From a checkpoint of a small transformer trained on Wikipedia: MLP 192 GeGLU.
Each number is 200 + 30 x the weight over its row's rms, rounded and kept within 0 to 999. Layers, rows and columns count from 0. The size before them is the row's rms in percent of the matrix's.

# layer 3 MLP down (transposed), 192x64, rms 0.207, rows 97-104, columns 0-63
105,250,245,180,152,182,179,210,214,163,179,182,167,199,167,182,194,180,158,219,182,234,206,223,199,212,218,194,187,149,184,197,200,210,141,180,223,218,207,184,183,229,208,256,204,198,211,180,202,193,218,214,178,104,163,156,221,289,158,173,206,211,233,196,228
101,184,172,190,202,209,177,166,194,250,189,239,232,244,207,168,216,226,171,159,222,209,213,216,235,217,163,191,209,206,231,181,190,162,207,202,173,156,181,186,180,200,254,139,174,159,159,185,219,186,169,232,225,225,243,153,197,102,225,241,193,226,170,190,218
091,152,199,246,225,179,182,229,136,174,192,131,215,194,211,188,234,183,190,217,175,166,219,142,178,140,207,198,146,267,197,189,185,180,201,208,178,181,212,183,160,166,213,178,192,230,157,182,180,198,212,247,224,196,255,218,165,224,166,174,164,182,188,231,217
121,208,160,197,200,200,169,245,225,193,252,235,132,245,168,241,193,137,236,182,190,231,169,216,166,189,229,194,170,163,211,196,162,130,183,199,186,196,182,194,169,187,211,264,225,236,210,223,212,192,170,193,210,195,198,213,147,227,203,155,226,182,161,179,239
086,210,174,232,192,160,178,208,188,219,203,217,185,229,174,153,164,235,222,230,197,174,147,186,238,131,219,224,174,204,190,177,213,259,206,159,258,228,186,227,189,163,181,214,192,219,165,201,218,202,214,294,218,192,146,213,196,208,213,193,198,152,161,237,212
099,217,215,196,205,168,226,179,161,228,198,170,245,199,190,233,188,230,184,173,144,209,146,190,212,189,187,268,148,217,207,208,201,221,198,229,172,174,137,208,161,224,225,137,187,217,146,141,197,217,185,182,181,256,188,201,163,184,258,185,158,198,187,191,197
096,189,201,196,188,189,201,171,187,185,197,185,187,217,174,227,192,145,197,177,231,254,222,185,140,219,204,190,209,234,165,219,172,244,192,179,230,175,159,184,230,208,244,189,164,189,209,203,134,177,170,232,260,162,209,156,188,196,187,203,254,266,123,193,214
099,189,183,140,187,162,189,211,198,208,197,179,143,173,217,213,163,175,183,202,198,189,207,153,272,255,193,232,219,240,202,196,206,257,188,252,268,187,194,204,156,212,213,237,160,169,261,236,180,182,179,210,195,196,221,239,213,163,163,160,195,210,225,189,192
# layer 3 MLP gate, 192x64, rms 0.242, rows 98-104, columns 0-63
103,165,177,198,219,153,209,234,212,169,217,200,202,170,168,189,185,187,252,211,185,230,181,149,198,144,241,270,224,199,191,192,211,218,217,169,241,243,198,179,165,165,226,249,209,223,188,198,219,182,234,146,235,233,176,217,204,262,206,150,197,221,262,206,190
099,248,231,143,138,250,194,193,194,206,182,206,232,185,266,214,244,261,182,144,181,202,204,258,168,200,154,176,247,231,167,221,210,234,180,193,199,201,192,164,211,211,214,226,133,187,210,179,242,211,199,194,203,184,206,192,219,174,196,183,160,194,248,214,198
102,131,215,195,265,236,175,216,245,184,206,209,185,185,230,218,191,192,169,191,237,217,151,206,272,212,206,197,135,186,202,177,193,153,170,220,207,246,166,226,217,200,233,201,264,222,162,234,213,201,207,222,210,225,167,206,167,164,211,141,173,203,193,166,200
090,154,187,152,186,207,181,169,228,179,203,180,191,183,192,167,217,212,242,166,185,232,239,155,201,181,177,248,203,212,212,214,231,214,282,156,226,247,179,240,213,212,164,205,197,180,214,176,230,140,179,213,158,204,188,190,193,267,137,249,203,226,213,199,206
109,242,162,205,185,205,203,212,189,251,233,225,243,202,219,172,164,206,189,212,183,208,210,232,151,168,210,225,216,225,176,185,214,213,145,183,205,168,214,195,169,197,180,189,158,207,157,198,163,111,191,204,160,201,169,174,139,187,164,274,208,138,191,220,199
103,197,228,194,208,207,230,205,160,199,171,235,189,255,191,208,262,199,206,169,177,184,225,185,129,247,160,238,188,175,226,168,209,178,156,186,219,115,162,235,177,239,184,208,165,232,227,180,194,259,227,234,193,194,167,209,188,224,213,197,156,187,176,196,178
102,194,189,178,210,178,154,209,216,196,245,268,222,173,185,190,192,208,209,219,191,250,143,247,188,230,226,177,206,250,206,292,147,214,244,194,250,208,178,223,193,237,162,213,174,178,188,252,212,219,229,223,191,232,191,242,193,208,193,181,174,205,211,244,195
# layer 3 MLP up, 192x64, rms 0.244, rows 98-104, columns 0-63
094,199,191,162,206,220,201,214,192,209,176,170,164,137,185,230,187,229,186,286,204,155,241,200,233,176,234,176,226,223,187,197,141,240,224,225,189,205,215,229,240,190,151,198,241,186,221,247,223,253,205,178,178,166,204,179,233,253,184,187,238,168,181,187,229
091,208,196,188,229,164,178,173,235,220,255,195,207,197,148,173,153,168,168,209,263,173,202,171,239,217,237,256,173,205,186,231,173,198,223,151,219,210,216,197,194,182,194,221,273,209,201,182,163,194,202,226,174,191,197,273,198,197,171,192,250,180,159,144,205
118,191,168,218,173,183,164,184,174,143,185,227,199,218,147,216,248,193,192,225,231,188,187,161,198,169,178,182,150,190,251,136,227,133,195,157,194,193,165,229,157,204,202,214,240,179,144,175,198,181,169,213,228,255,214,178,176,222,240,186,200,199,234,167,219
087,193,264,158,221,199,197,253,181,178,199,194,212,212,179,205,145,219,208,214,172,214,198,183,230,257,223,270,210,170,207,250,232,124,194,208,206,205,232,198,234,256,195,250,222,194,194,179,202,177,176,162,174,222,257,160,192,162,159,218,201,191,221,220,199
097,224,189,195,228,185,211,223,180,196,181,167,173,223,162,190,167,199,158,209,189,165,196,127,221,192,165,188,222,244,245,211,245,149,205,216,190,203,168,238,123,169,169,237,214,230,156,197,179,204,206,190,251,284,199,199,209,207,225,209,215,217,183,147,205
106,134,196,150,195,168,184,250,179,166,184,246,207,242,214,209,220,161,203,238,195,238,196,123,160,266,183,184,208,218,245,212,187,203,167,194,188,145,185,224,181,206,166,245,211,215,213,156,181,191,209,240,198,207,172,207,166,198,206,212,134,206,181,192,173
098,219,176,185,244,197,152,200,161,242,192,214,187,179,184,195,227,208,230,233,190,216,198,220,227,203,185,230,196,245,229,194,256,210,223,185,149,256,147,192,223,217,175,190,239,193,202,297,222,222,209,148,189,215,201,157,227,175,192,192,207,259,242,194,159